{"num_hidden_layers": 18, "hidden_size": 768, "num_attention_heads": 4, "num_key_value_heads": 4, "head_dim": 128, "intermediate_size": 4608, "vocab_size": 32000, "hidden_act": "squared_leaky_relu", "norm": "rmsnorm", "norm_place": "pre", "norm_eps": 1e-06, "positions": "rope", "rope_theta": 10000.0, "rope_fraction": 1.0, "qk_norm": false, "attn_scale": 0.0884, "bias": "none", "tie_word_embeddings": "early", "parallel_block": false, "extras": ["value residuals", "hashed n-gram embeddings"], "init": "normal", "init_std_qkv": 0.0152, "init_std_o": 0.0186, "init_std_up": 0.0152, "init_std_down": 0.0, "optimizer": "muon_variant", "learning_rate": 0.0112, "beta1": 0.9, "weight_decay": 0.023, "lr_head": 0.00498, "max_grad_norm": 2.0, "warmup_steps": 200, "schedule": "wsd", "decay_fraction": 0.344, "decay_shape": "cos", "final_lr_fraction": 0.0, "batch_tokens": 131072, "max_seq_len": 1024, "doc_mask": true, "train_tokens": 830200000, "max_steps": 6334, "dataset": "wikipedia_en"}
Each number is 128 + 32 x the weight over its row's rms, rounded and kept within 0 to 255. Layers, rows and columns count from 0. Numbers have three digits each. The size before them is the row's rms in percent of the matrix's.

# down: layer 5 MLP down (transposed), 4608x768, rms 0.0142, rows 2682-2750, columns 672-767
# up: layer 5 MLP up, 4608x768, rms 0.0867, rows 2683-2751, columns 672-767
down2682 141:109117089151097127143103082122112122094124182124071093094120104126130190092111142123113146197111158129158126100125168144144126155083144160139140134136107098128161132173167142150126172108150175221111123183106118132129131082081121102133183122159118097157107113030136147117127189152193153128
up2683 119:155101144145138179119180195124155110093066118132074169122211160096210146209141155087162080096109141102142131111100137105107097206128116093194120120140104110151060148118113107163125134177074155142082099145186164105148114090150141154136066101048192137089161106132120169110155137233061137160
down2683 116:110158107133134066101059139127124171173139124118074144119130113101153155099108177078162162075122184137159090136117156171096118111145148138131089132068098138102125111153109118118164133116123109066091143130105127103115151129120141111122114124155156087117154084174145090108192084133142120094
up2684 113:138182173106065139128104148191125168158131119162080173106126112157110189060104111140142126143152114132109124204108154123148078109132145161116132114108138144133123156074066052091150157115134163153127147062083151150116124112149103094138151061134092081140123144108187118142122130132113056132
down2684 123:084106103145138144114129155017131183138069203116140126151166182135173162085121096051149105173127116131149108111096119110099103174134103055152088169079103146111087092212132112089121117127080126166115086191182153171163097147107176161098182116123101203123137102126189147115191111084154130105
up2685 089:084113145081086188098119166119097149129170083138118136090184148108155112097147093121137114128108146107096138135134169134129132118146074164088160099115086135087150130100062146154088110132137170062099110154167115123114073109140123104101118147078116122157118142146140084144131195133162107183
down2685 095:081077163125136114127125140159170121161066144070132111131123161147131124114101117119136204094182104106158153098104145132107134088079165143168058116119096208094162105108143091093096094151137126092147102105167142165126161066089081071150178132051124140106088140130178169127150104139123133172
up2686 109:151145116123148139124116139098119147145063096147131102136080085122114108083107088097128225085109192115171122205194152160099124116109126142157121150146129081209199111089106171153130127140091151101119146132111151118137147151148109097064085126114111206068125108182170200128118088070082136136
down2686 113:134111104149146185169140086118070144100161138039135116140117084162119153107121132145096110080122161146110158150119108153129138147112150124130154107187075183116117146121192126155139098092148160137120118088103124136145126153149185136099118151128163190148065141132131164146149114096155127112
up2687 090:131138149113147178167136154141145190142062134133149132079063180129166140133099112151164124154197146124134124169180137150138093103160123156125128081129099112080150167078167145113155109200105165164115060124075144188130159136125131106124115133062100132138087140108105058147117116126161166128
down2687 097:163174106161112166125182116136143189167139051088160165136110106128156120206094103140113161151123129141142094132160107143110124169101105160158124139108089110149102184201121130105163168195166154118132111140109135102140121192155097129106147155080089097197071162104093076108084131078167138101
up2688 040:114150094091051142136136153144111088124173105117115143138129141079140110181108133124169144165134181172154116177123120131126065105148117102167156179127141166120124118146123162104115101152130130106099154115115094076150173160088099123118149159073127109117128133045114137124106103153121110109
down2688 042:127160157135134117148132140135145127081122081172130110192089166111159112158133121146106114120147167177153146174104099066125137124128189165158115114097174060066105130119116093088120170131100147116148165140085145082133069125111101132163157121147117118077133194103114103107150115130163153150
up2689 048:150089162097131111168116061105125145161131129086065143147143125106149111126164097147127124133073121128120134154133080114130134114145049108122128108109120158141157115111099099168120103180130165118122096134159172143097164179096113075119127141136129085151129122145111133125149078161099118116
down2689 052:135116118118142114122127101148164140179126141107151131127104120148186169084078102111097149153140130097044129123122135121126161103136091152166106217152102182140145145122156116073147154212116146092119136144151120099094211161120133135140117067156154112149129169092171119133118087130150116170
up2690 115:135112129154108098104126094160103133156132088148105149140148183121180154110136088098089152117106132227090081180157158144045180091117106167084171155176138090125049149143182131125157145102069064128177146113122104103072170138134154093143183115112167146118128148135116058111143178142130108111
down2690 118:160188117162143119112110158143112097127128135147143112126089137143162099124117166149037130102134114115160099153159121148101155141050034151120157069132121150116132107158114102135139136137132116085111148154186119086117132129203120090156185103130113137134134114179129059126123141150082080181
up2691 060:127153151072090070145118057109185230128125128127155119100148134145115139148107139101156169128079151151138122145097119116122136090155108088112124122136145046149090158133162154092131108112130131161092168116126107104217155177142099131138192109124059103123132044095061175196095118139112158107
down2691 063:160070122126067130085120088101157139127209107134124208135137156126141089132133103157095074116117131191096174112167129130125114096125071133155136166126139095143142141161131115093099143104181099138094149143132117121147123171060183126133113143147125086183147099136138171140143094115134144098
up2692 103:150133137175122107142152194097127170174081161167110152065083100156068084177096109065194179096101161076108057192133162110123186170128083101113150113167175178174123156168144189097102176121097105144093055113096181119088149103162129128117088129160088133067128066107209169097176136089172161150
down2692 110:140152093113106100136113137127147118149162133160130110133115113231116137119206128128103143076151120144128141148103153188067128157105068137099120180118064150103137151113093106116140164130117115128139137154087101129066161143098128117100123107161090114094116122158089060134154139121116137176
up2693 114:132179117117083100153128125130163094094145123140169148153125138162141128159082070073116114115129077151199159176075137139153099133185144166089188094160147105133122118092128094123167168142128082081116153123110143198103116177179107086103139092123108136159112137132145126160124120135181148126
down2693 115:111169192112114115113165140149109101185111168115147126170063106138128137126195112132153051095113094089199056149066173159095098099083082127166123100111103167118151104129135134170073147082133120101135114109087070080112152122110145176112115135142170154101130076134101152092084172104094129088
up2694 111:141192175159145148106129145125157143129125130114158155089141185146158164109121138118118162144082155122186136113159177124113109096120139166169151095132125191118133132061147117110102133095087143085119179134170101126130089123101121104098104175128109169119090166173130143122159116087173084097
down2694 112:087115107154181136074124090159178097118204169101124165115154124073117141113126090132153159148095141096135132084177186164186165132106122170114144073160149110182110133158132117130037173160119143123059176127104084151132157162077122172137111074076121158144164145178134159123144184137132102148
up2695 088:138110109133079082103139155178165162090148125169118169166160117147107154102141136104120072142107052097142131137107112149091078095128125133155149142096090134075109075088162122165117113129116052146110096176100139130172110141159146115151110131085099108078086138107171178146087102161131142140
down2695 090:116140112146124144146094128133103133053116184131135129107141117157111043094062134169098125077103185193182154079107092106104115099066126122142075074192162139045088133181112171169082095114144043138125132107112151176132120107153159114166209124158149135139113135112144148145099116088126149126
up2696 111:092196141151105131177146126139123132162110128079129147107145063156153173090106143199048136072153121137094146123059164114183065146116140159073080140139165092120097155071078132097124100156124128086147180105105159187124163169107086201135119159090137134126082067107145168150107135139105094134
down2696 118:148149062123142164108180131125188112092174033089166157084162140082108198113234061160145210161111079175181112126141157164094117141119122132144155157165154082140088071085147150129126081097127129162078159100114167103140147093175144143109111103159152102111076109134144161116107111192118160184
up2697 013:150104111082132095133127102136089163162128118152081088097149152107174128136112176098150081156050123122106116144079031106099130138144147158126118104134083123082143108140160115131091125168117154179123151160162110164143107133172170083124132110116083081104173121082122134189099132137161099169
down2697 010:128144159131190141086100153111128145120131144152125106105109107189122157091164115128128157094103159105109136135118101135132172126180153175144144041171153138182093118121144156131037162114144164154134127105130114125091149113143127160105118109114129156128142108100154125184149074115182074122
up2698 111:157118154147188120108116131182086066087104158196158103089168174104102091152129090124205190152096154086073124151065157164120162097093094151053102085124138185142116115102128117112141075096122110116128128128171104091157133139163158133106163101221170110103156093101163091143147116085096157077
down2698 117:191134148201195115054127110114176140181092156143110152133165184091106087094106043136099134129097064106143094105136189148142157054088154153104143089158045115158179146124134126116065139113139165106171131144170112131152136148169122128090172082144133116077147136154083128103098099126148069111
up2699 130:127112130098121147198127108162115215116172115149125083151120129122148117147093145093063076185120132137070156093090096173084097128102127134099157147123152161117089143132132133139206093129083137104138135144120090128139144152099185179151202114094135149129142154157068166141117185143086177116
down2699 122:222178160054136137122097165131113154159140143126196133156115148146191070120104137080095119094194147099157093211099090093138105095060127146061138150164156133115137115085095056147105150115124146097111126105090167148108152105154049117154157120109070175114112080150176167213138136164123137150
up2700 089:088076096130122151063121143136127123116133222213071138149159079093119166150124126158092125180149110103108117139128104140073064134115156081094113086090142133156172168128092095130156066149167147171128099179110107146113160138130116071173099152101088160071143115089103065136161099143097150095
down2700 093:148128147054162089155179117038136103132198094176143153087145103144198175119156139096156161117121168160109178144157137105175163117152110150132135106179104127152115087091162056111115091132156090143150103108153151154190148086138190141141071107110135176116082192102175133143158149139136131109
up2701 057:092144174119064104150147153119136125105160181108102134119125116141100160098161137190166113081099178096162070152160101125097136111153099133144093124143148077128157092165177123059135106233115083158124144180113159096108131115140169151094141144139148112121171109114128136162111183115126101132
down2701 060:184158139091065095174167131145148104131169140166101123143171087119161080141126137161163134113128085129113106134137155160096169150119114152130095144086086159149089184101102082093122098240080072091112128200074127129146098086136100150077139123138093051160082157075066125144140098141133118131
up2702 080:141204163173115090151097115132176158148132064091105154117161173130153109174131122180124141127136092098107130142141153109129109123171148136185169135099167084160101085139132171166120144123103095152117088129131122151155098165063154125110149099220163140086188099212121158125095183190122175118
down2702 071:088128151089109146106135111045119121093095151132147149154122168078139161139173121083127146138138094092125128116200142138138188176124141079091108102152146171112090167097124109155111094134154182078138170111121092098089080216148125072116150111113153153084080098149134135112141093151130151157
up2703 092:108121137093111075147107146116124145130141127095109108141124102105174179062136107162104131110166029115123185095163168138124080177135127089100107175173159134107124094121167148227109107166135134147162132137167170112118148111078115153170105107151137164134098156132134122136107098107224088104
down2703 102:150189118108124096127088082093089097103118081148117096129145092099112152114144076096126116102071127133077145144143161177117062090150176143150105085085126048108045140095133139140125095154139108095146107126089172117091168111128098134178125143140113132107190116113101134147149102109204034171
up2704 110:108148098077117170097090120129078123109166124170098141149140143095090108113121152103131096167166142136132161113134151149117157125137164179153110150148085148157127164141127183171078166076126109120115115088131104161068133147135158114114089123149086116124084113067154136195103115165168110065
down2704 107:152098094106108156160089148084097096146150086142069136113154104155102116156090141129118093100120121177141091175065150116101152099131126121155125099148144172143126128180093163032072140104111144085123110132137126155050128114100072126107180154123156115128089130142139177123189071120176114160
up2705 104:114119151129090220094177110152145133170187132143170155088132090122144077119079114060184136138160141134147156197088052088129150165183185123132161113155121117103137203142175142116172139120156153145154110099049083104146099131108055166124161156153135109111152100147124127058112123131131150158
down2705 110:135120139148139172121156125134125173097147068130150083145074154046141099165116107115075124156169120147158210134135116137123128109151109078126126143101039136136130091195118118089189127079149105146081143112143112129085142113095170138114165163138144153122177172117157170104106077137136099165
up2706 048:124107125183103121156108142146135139168082107126135121087082115165083148071090123104069121159144102085088117123125147136155153115155145155166082127162133092150134156106095160125140177154185115087129129166124124186175112118100189138174189117150139133137131131133138131129026139133155140122
down2706 047:126142132183132155168125108054125155148087143094104148123091077172155119130071109156122159139132126138164052119139089091184147151151165065106131142123157210168129102144161100146084087164103130132106089105159153098095117145097110140161088186106151131088144147120079142150119177122134078096
up2707 016:146096135178146126071120105202101109145120090124121159143120163128105170145140132172107130128083131121097131122098052158133159076087141064124140113149136120053132182122104073105101140106101136096137149111117111112110123107181121159037053106143140121173128114152075128133130139150126149117
down2707 013:119150164154146115103130128175141155135085167094145152152132120125093112114140082103153176147081136119113136083182142145128095123182102150152077121159098100098112107138138117139119102074206201180122121081109165126139126159164102063172108179103093190161133168103163132063094121136128116148
up2708 038:155125129110162088134163114118116118149066110124124100122149219114152115158094070111121190166110143142131133116153155139147138131132084141153171109139126137114044123097103165071149113131116144094104156150103112105106105163117181111154107104165151133172159138198158154137111109121121137156
down2708 039:134090095147160149091103099121153178099106158167122122138115165158146082131189134111116083101137140153123150156077138134133171081108054161118096163172088121169114135160154130097166132183106142157153112101063162162086115125138128091092149168077101129108109103107154178146182107104129115124
up2709 099:062116128185136111117141126088110083190058231146117162142131180069142104125146166111133120117122118173128158101198111123117173133101141168030165092137094168100127175136154146129145128165148050122138154152167177164117114145093118112140103133134114114164104107150140158100087160150109156154
down2709 103:080124117226145147112187080079151114117085200114058141074130139143045101159148156116116070163179103120154093133171128116156201055083103108151151127179083146089142106131108160133143132139129093076195053132133068134136125119102149107111112153149085184097193154120157084150196198086163093174
up2710 029:117087118129131066094165098142074139087148162097070097157078157191109121184095113169090150100108198124182150145105085141158124129190118149152149081130125194204118105109114084139126156170142229145097161100127113128089142117144111123133126122102172126151135149125126139075155137094158130149
down2710 028:185139155163120181128148208121169124122131129133121130154120198095136094056130152120108133128093071088071115123157124134186128102151143158158090161100145109091154142105131081138135151166092138142154120150137089116141117113192155181183088100162099112124094085166127109125166086143122133111
up2711 105:129190154168170066106142147075105122167107145094066052160202103079149125118182202139118167092144110078074122150119165157147113078067158123132143148133063139109134173141153115217082108133132081132099114166120114106173148111169155163117122092168136118133158189145067110201103118113131155126
down2711 108:155147131113118113162109088134171122136054111121154162107170143098146101105147114176117126159135145112136094138138133154086074148108116129108108237121144135110103169151125100145144147121124171164110115153144110129137146105104162158122123111155172147142167120169112236135124150020093078133
up2712 016:108130146102122128109108178111157108155187114064124151090169065144094122064146106109142107143093105122136107094064117154140074146090084135146102166084070134170139152118152162107170115071089188155147055150172118064122077137176150080108132175113142104093080117173129142052141101159085127126
down2712 013:123203092156104176136173128137102067141095104101140131147126098105162126153065140115134123078110099123114133112144092078137132087136143177105081192127098126150108196105193099110156085100141081079115131139161057146121102119125086149117084149142138145099124113125139140153154167175158132139
up2713 112:068088164167140166131112110096113169148180089145149098187152116105112104106120177160155170146126134074156169172112147081148126180134064120124151158176141092120103123136128092110154131115150085099111152133114101152155158158113124111074075139129128145165129185188100146160140094070107100204
down2713 105:108138101132141101165150129172131085117103077060167051106162093089089058141119150138115145145133158150149184114141091150073092119086155170104083169124120130125131156196139091057071157124150191049182173114114079137146108092147164084108134163125155111156095123148135107140131127108147136157
up2714 083:187131157133127202171120155127140135205119094115105109154145115144109098121121116124124153123121088110108140109126144111135112134142110153111100172133231122204160114164154052094087117116155157138130115085143110130164120098152121076123117153087124062165142117091102111154100108102123120170
down2714 085:088159061139152142086162174145148137128153192107100127170127128146113123179129080076130073088140104111135138128109153065097131132120120127122090141076166136101133080183091141110125120117115148175077186152175159153197170151159095117082132107075128137079137161161134103148141099112144151138
up2715 024:142066127117170091092139130145138138132155185131193114160174095150105138141119188186139134133126074142087107083122075107125111148096102160068111118115134151139153083113138139148107185116107150117118137176065140135113105146135113125100085180130093138100129141124149102122098133179189172150
down2715 021:114130070131110108162109127078107115135101109135096124047192113079141148120145115125152022107125087115071134156164089154121118141176129131128124144083133126101136176106139143086133063125084107111183138152192112117184108122101134140202141120121146104126119132150149151128131106155185137165
up2716 125:154108172148129155174044117082083094146096122164136135051104140086117158076108150160106188129118186077153131032154172106048141101187197164113083131104131092205078082137163130133140114143200099148119129124143173102155194143124097164121174183125158091202137189140064136127077101136165107158
down2716 122:122143109154066135109140146173126051095121172079128144090128118088148157081129137127125110172145092135198081127126088105121199180128099115104114129168095109139172100077093073156133173097052103096177110121117139123170074140109119105169090157137077116093113120104116135151114141137093137133
up2717 118:157206173099082110112088090137114151127132131134147074191145100135104154124103181147102098100098139078119145133204172107129119105143137139085092182071125159142190122133159099133109120100138110188132105169170144108091112152115082084094090103149105111066146107137105130121172123117135154072
down2717 123:151165104148112097118103086116132118089115159078118126138203120103108116128135132128128169154154137089116177109172110077126138167103162126123103178148117087098153103127103077152124079154128122115123088139100122113151140129180077090089131100160116085077113178152183096143188136163123161132
up2718 128:087092065075148144147111090152135055138106139136128148156139155125099151127113189141142130110165115168121167161154144146159112143118101142120100132087143142102140143096120114101160094156132078124185114104083087129125099141118146091148127182101118100131093128177083179108130133061079128133
down2718 129:127154094160174175159160135127144136113125176147085119167108127148123095093118091070159131081136106128106123102150059178134119113085122121133126127082111131096130167109097137149170173128154079077170126132078155161148137100191140131142152170071109130099120134169093154092171151076122097095
up2719 112:115153162124094081124041099165102135145110168127131079158100160067176150118159138136164097144167129045213074157076126093104059102126210083099151140098143151122012128120150165073162130078192134149087114117175139156147134100109117118107140125086062178089129144140117097109128066089152131082
down2719 120:123139116170086097132140091141134183111111055160154113116070166096117085123121147103101168151114104109107068104211163135122124082153126147060143170136175125111143126124122159139131134097131110098055109133128107192128121135124073126152138124097052154165125177172120098127114172093134123169
up2720 102:145146112143124111147114106142098155119146063088139103150156088101127137144137073127137134096114176165134128119166187165136119095144119139129079147159188110125163128109157148124077147135130150097174125115103132086113109181085150111181122170123136097074138179165106100102099112108121086132
down2720 115:119136161135109144160134111137127088101112163134124134139126130129065147180140080082163233112055131119205169126091160179136167146131152127146151139115136096112119181174087160121090142176169202143123116151140112163056112142183143164123132120086123099108113119135134147099082166145112095177
up2721 073:178069070131119126137067076154124107101133108169114096117151163156127126116192088168147088090099131182077086161104133077144178102132133112142142167085136150128157122160159164156119139193105141134108124181141118157135135109170136123114100188090108054139118118120119120120144110078151154136
down2721 080:111144134106142125160080129122184097128157134115107122167071167121160105147109107106139133152088143126102129122151118171100160092173142181105115116250128165098138123179128105107141203163137115121103104144129105095119113059117113140130178167110118110131123134158129124173160214087139153105
up2722 125:087132126132077084094159144116101130125134130094098137096152140104134123120130178128172055124153127154129156133127086157112125121142114054106129138138146175170192153113114118125095090102130155089087167075126136135125139128155103135099115130087133143095110104092087094126119141153136132115
down2722 132:141139114112135149143194094130091170129089086152145130101117099131129121131084149113120132091164169066161129143158117132147124079161154160102153108128144170164090135171119154160154112122174125182138138107173122138198063117087127155152117149067174097161082166117141116111121126159126141134
up2723 136:136139115135199106147082160137126158115134135089152159099135089097087159141151152189132088174170092113128118192092058146152108109143160117168144088167141147074134075148122188117141153123167136031202108154158145152141147120162128119147119096157165140162165143121166127107140144134160213126
down2723 158:156150118165194140116114186153142145121117074134098128110105127109113144127102151201126086126110064086088118137101118088130126120155175132201095054234131094112106159086129153141161153185144094068161158144148117133164124134156172122152098117135138134076178163169159133134141173145131125184
up2724 091:132171194116137142079110192153190083152162143089105169132124130128087136131137201086110151167120156116140093128106159136112196185147065124093187096188140115092182101115035114133082192120063132132108145190147139127103070116120143092157185140169083179125164173131116116165148106112161159090
down2724 098:142159139130121138126169135163118117110141158093171131189108105182121143107111144147057113120106074144105131127122149081103204094116177087162118208190094146085085156182091152156156064191127093127187108180102119113130102188148140137135158149095114090116111116116127166130110120149127165123
up2725 123:155179162151162164143119124111057140122121146137114064168150126154125102152083180138073075145160177089157143087097078151085107126091126103095139089117161174126147139157110153162173078160142077177110108145103212178071163188057166137140112171044125113100113100115100144153112115136135139099
down2725 121:160184151129129134157183102102108183080167068180158124182162130163146102118118114078138116221134110127118113077125177162111133114078161080064121099128164151137129173099097164116130056183133137140094167142142129151088185092101177066191109136084136176058122128173104059065132108092068178200
up2726 155:071088094129155145130158114147153093156067088147117113194181077145120137107114156123113133111154128035145174059161100123095167091158101145144147144105159168090109176114117118112142160136122153120120123138096092159142151080174109118143200105065138149150166133200111126204137152116110126094
down2726 151:124131199112166160141148126089139099200082192119086124119115177108131146170139126121138101132125097083157129106122050118064099150189158152136129116085185090111148140133117161169150129184158148149092102137169141182177108132173094051133124111109104187150222092143118082157144131172123046102
up2727 127:155123156185113107137072122141112142171132132178099173084105171108051116156113156083165194133098107159133059128154101105104087126126119145131176079173084134112110127124142113129136113143122088118107099176102105111198159161118133108122193151189167121113129159112103091109099095124153089128
down2727 126:117099141166090140146132068142023171153153106189114162160107158072148136172096145126108169109141086119128126109125103078121125108173151176163161175091116098156161124134176137115183154118147125127144130168152098145160149104084179122135172146149127097166156082154079120144153116155107127119
up2728 041:147101098104163161121126108130186151139169151112105151147097210108130074137112105133097103124160129130112056159071131107088128172132121142110146140093181061070193075119144138111128083120119143171142114078103092114124115130127048156197116124092136099114122112096110138141087122148136097134
down2728 045:108114093089090095134106096190103113127163085075136117163144190104150127143158100114128172090129179176122124135099188115193139128168142157127135141098132145178127103115117139109176113029123002172132137121090141092174171112087101136163151153095093094130146091115143109122125103158141147132
up2729 104:101168112156144165109120085169098138123123142134157105163096095147155146118132087096094141141172123111158164136140108124166108213125115112170144154127102167094131126115113092140160140152099132131102189135159128164163171169135075126126075190129112160183071064095122139153097142093145089151
down2729 099:132126106146148100093152111114094113099162086164123099092111117171170125120109095099169162155132135132107136111114094124150122093175052101098163094142109161137089146137089106111146139080104076129084203198128162104178107171110103167125159137090107117119163130208112127111095173151052091146
up2730 100:145143127049125097123129156177090141130102095119218144169103167142116152190185168118104109134213190161135162135154135129153135113102151173153089100150078151144140110147135107146065095086105125097155179188149172094154116144196166121123108121100190122089118080135149132143152139117105094100
down2730 101:180100148153171145099142141159107129183114127149174106123161130113090166110141069164137137107152195174090177136103134097115082104187136137122147138175127153150110102160094110115117092192127194110092156110120143108086152121127114100137123122116118115137149151127086139170119131080146143119
up2731 111:168075117097148133158115092146158133088153105112113191172151134081171099095093181142169074119176140136077093117167143089132146085125117086103170107122137083136117128119125131129137150158128126167113107121141186115091120161134161101127120176154130119123110090146088074122194153130143116072
down2731 118:184113139122129118111090155080102179128153113142096192193142114115076085119148101104111111101165137085068113132114153173162107139150124123103170117126104110131030128135121078140100114107140091119145158121111139127114182176105121142120130125167149152177082124171127106121159065075158136123
up2732 023:089124076215116078085102111105126160115131074081126148102139159109112112154166102105103173121070119057138101138138108134123094116125021113135190139134134132220121137155125056158096136085106123104164077202142099156160092064121080153124164111069133121107127128088137149170131096147149168148
down2732 022:079115117149185134121167175087105144154161129135162114129144117127140126121120176146060133192143118114063133111117125113124166137140219111188164103070099113146154078127143192091147093160156135146189139051113092118168108127098234106108098130141158145146168172138136151128116137119153128196
up2733 108:179131147130134142143121080158091150072157124106150098149161121134113185145153165120176159141115126069167102137129071111164099133110135123091113118155188093151153102119138056154086096139124091154126110103160153157122160199153134102074136188091107090043112124145185120123097107104149136117
down2733 115:185125145121156088167144115130162135090120173101196138146137146142120138072104071096155153142124165172152103122131104124158161146109107138147119139160128117163132145118052115192099137177163136109133150136155199155077083119165126095154095190100142128117140161142136173127097164124134099107
up2734 115:144112128153153156098124131131157177130152161145138114081131153080126132115098155178146164138092075131146139102129177093104186098118097080105125084115085182141085151122122088112116150113145117086136178153097155106126088104140161093095113126131077095105125114080135116138159126058109094100
down2734 122:169142104165148128192156109145106114180140128084116127089126073112092142101110076137095130158168118123136146068112062144159109128136114120145199140103151139083082102168165149116156157159076136090121119128146142158069167152144133132148136091102105097110166120157136104173110142152151157110
up2735 121:165158166163118153178131092083083088102108084096168145123125166129085112198150103143137158115110140123137103171104152169086134161105142189110158191143102115141167104107060088194151108042093157137102130128171077119176099128154146151102164096095145106096068128076095112139171114062109105117
down2735 127:155152084119096128137099111150152171084140036148174142195132053165106143162129108116146125125113073124198128131123156155099084088126094133125171174125120115178102147095162091121164175138110098094087131133167061120131121124093112113131135076112132089111124106119023107117119123123124158141
up2736 112:139138111132149167100116118159115126120113084086112102135071123127127114166155127111126127045185103137128083081175119110074172115120141147085138115106045113148092161178124146155062096088120159153145173154084119112108143107082179160073127209181081144084167090101146061136153088109136151104
down2736 107:109089111137101168167095088134094144089105186111149120081114103142117154174135137128135101112182134154116115129154116130127142156182071121133106150104082063120100135125141111075054167157133079081120174111101081071067079126088103135087115145154134149102142141094133132146037110157125183111
up2737 037:132074087111135143074099130143102141127081098118074142099070116155085081125116086101063159135138169108106149125115114106124128194134112150098157166084092190143134080129087082188101139131080148091112182079153162141133162129125147133176121166109141152102129142154121079134187140098126152124
down2737 038:105112111138098090163127154139125161059097039111155128136158159090115114101114155104117152129087129144098119117147133134113111092154095143093053118154102073119191139128146142109100135120145159151097131167132137116182151103127120141115119099123154086117110090151148164054089139080116106126
up2738 135:184106085148201062102119075151161169108104166109175093118062054129148114081128153087136104167119117134106109119040147172081127087147123130052132101091108178145104128158118090066093085055136139141088125146142114135158091109065183106121153244097190097141129131134085129179106116158117115069
down2738 127:130105159155190132135152138204129140186157175089146095141163123131141103139121112125122073137145188133154127164168140129123177144088143099120072137148120073190126122118097179177098152209100170159084155126147137097118119149118075188124106156158096165107198150084159111158107092116110062146
up2739 128:109130099147136181165136138142102111103113138083195118130173134117215099179103153117146112126128129137108107115179100146137079142123099125103120087115072091165162089157105134154101136119178116139126069118141175102094131111113171102157106094074101139122096084130176148090141123117133170090
down2739 131:148143085106056170142119134117170156105141169146105205087069108141184192140163201101106094104152140104131154059142184164113049110115120133154114135075099094135202136129168097139131149146139202133139148100122164145146110113107153138095104129111107106187137185072219110164107136061164152098
up2740 055:101141074096154102135111095128104114107102132092122146161163144104122091188070118160177118220175162133132104177140127125067090091110129163100099131086129121127135132122169095077160129111079107144108095139181136102141196123175132133131144141133112126145113116133172141149112174121136104137
down2740 060:067106160081097119108131125127122169071120054077064090170153177101145065141164136119157113189108134133066134167174170135130152126113111098129176146115116161059150106144080139151122152102181073111102166144137152142074121151153131167161147178140149184182169134173108171132081150092143110116
up2741 099:065182125160158079143102137120133138136147148139140090105157123123153126122131140144198159194181077150146100128097151089102125138117137164114119109131154153067092111142130122068134175094092132162109103069163107091128107129127070095114153144153124129100137103110158126142122139149092152092
down2741 101:112125082120131097147130091158128206082136127153079153153109079080121090111129156124120103141089103123124130157111134141167126121134109120138137157106154145119167167099090106158097088096113147100081100137101116139129177165080111095118154084109152114130142143190145113121115154083140124146
up2742 024:157143146161109151104134177097144124081150129123121125135137141088085122062123142116059093072126126088115134108110122092122119112136140181081184122169127126083115119112169140105144075108130049117131120135140120082115076139105091158073154075179128124102070138161076095126135147122118133129
down2742 027:162112124157087073102159112101033081125139082157133128131141173101152118129105101079169150126134089121080153143168135144136066085111126155151163144090140141138128149132106073081160105076127115118118157166142085137147146136130079159091176098059130179120159106096103163168129157141193153176
up2743 114:130136194157120097113177131153107131100127140148159144078099100164110168143158133094110155112101081155100125147218114126158135145121105126150153137118139132138172117097094142093151155086125135148140050150129180122125129079123116148178081113122182115101114136154151156098210116170148145122
down2743 112:069122143091140118170140135126109102135092098125088056084135089114119149117115127106156137104166131171129120110202122119117063111123161120151066129131164130136148098107155135116123181120150111129115120097113153086092167108140097147118095125135101111107081092025112099155092189091129154104
up2744 106:137142165072149116138110086141109153143124150154140110190112130184124159108070141092059135136156132100166130162155128135185072149145140080220161126153127195117101179023127082197114115122142126172077111148096131145128111148168118129132156088093151081060147116130149128184105132173161169141
down2744 106:153146152098115116157135126141131117179107109104131181121127117108124113133121162110117195129026119091164126138146070198138151171104120082131068102117082150178119111043125063183157139087129112131142133089113173143164135221160174143140121137143101139122145151106181154131110118056096100163
up2745 015:118130095137108158107163101205097195102144138143173160131157099127131111114174157095184130057139039157132126136163141116084106176140111086137127145129051128132100145087147115082110054088151145179149087121138076167115162108119138042119154100135113167145094146135078127105136143106184104123
down2745 012:096169126083126132101112100141093096117086105117151087134124087124137199183116142113102200145114094086092140142124126125117211141154152085094107150193124078118164107132112151129146091118117125200145165123133198154129175145133208147104075103110105196092090144108110102120116089153138176203
up2746 125:082168137082051137087182081149113152115155044102100171139128175059122102141057126101124077077095152155139145132074169095130134157084109122154138113110155164119144172115116134200204107120166122157097111138129143134067165120141122088134137178099102094141099068092098086108216078087109076093
down2746 124:101174168066088151167152163205127140126153126123120119079153136105164146142116162110160105120091088178118071170082144122172136094142115126086124133158148137179138150127137097139094138097158137106118105139141164138110129136148083107107153124144141153134132138138076119147092129197098124094
up2747 105:155121159087106154119116146090096136151045085126149165142102139111158093125167187207171173108104179164109156154125131153179114129109113125123199124139113135155206146067132091118181189159131120169110096161169141117086127195126154124146076124142102120132121131135105135142095043148143072048
down2747 114:078116227173129073131094156094049135123133106140094156177191178105159129109117072171141113132051129173155134131115138089143103140126097131097184104147100161126171179133156112164125189127104095126110100115180142167153122118131166107166116158166136167209112115118158153146109130100142115135
up2748 115:137130063101117157169106097150143097070121124111066126179115157084156167165135153137143097139135074163106129123095106116163189160084099129164113117179138134137100100097140135110191131116134137066187162171093136100094114123079131146136125092104155177058151105138180085131154104139132153144
down2748 119:082081116139103112089134148129206095094141173157224133132081113215135127187109088133109176157165130105138198146131101108098136118076104101139110093167193185142158075086102090192185110168104170080134066101151158117160121122159121166075140093174195125110108115140101127142175057134119166164
up2749 029:149118134182098062169139176130162130170173157118081108124123130131122150118175129120182097113099170092165095051147147138134104125090142110142130110119088126158135170135109124168095190097112100109136116123155115102092099129124164168132122121141133126156126128138055113140154122110154102136
down2749 030:141111122175100119139155127167135147130077152143101144100143115139142094096089118164122100149126127093060124116120100165202155133169031092112147151147170150108123143131201103128120164076152111155160135099157117160136081136186131119068183104122159121123103117159113122152135107115120131126
up2750 094:134073218128137135113096095141116166173090142120102153151106126141080104159142096147132092102181109182135160136139112094079100154105100145122170152106140170130150089093102223147108056103131104116113177182083114092171125113052121119136179168165165151116144209171108119132136091182127154113
down2750 101:124160197167099142133088133118093157179118116130150131191129117100096130137117097195204096147164079148143139147087073073100095097155122181093131171122087156178125174054179111112159108121087111163116111150089153132029126134157110140144141174112069149151127177118158112128148117212124130109
up2751 091:139127177146166140160081144153148133116142135153112139131121136119093077076112154123120078125071112089126191131167121172096202133164167139167100085126156120133161123104115113120134114156161094128128134131141116107152164127156119088114096105162111146157098075117113153139129106139074190171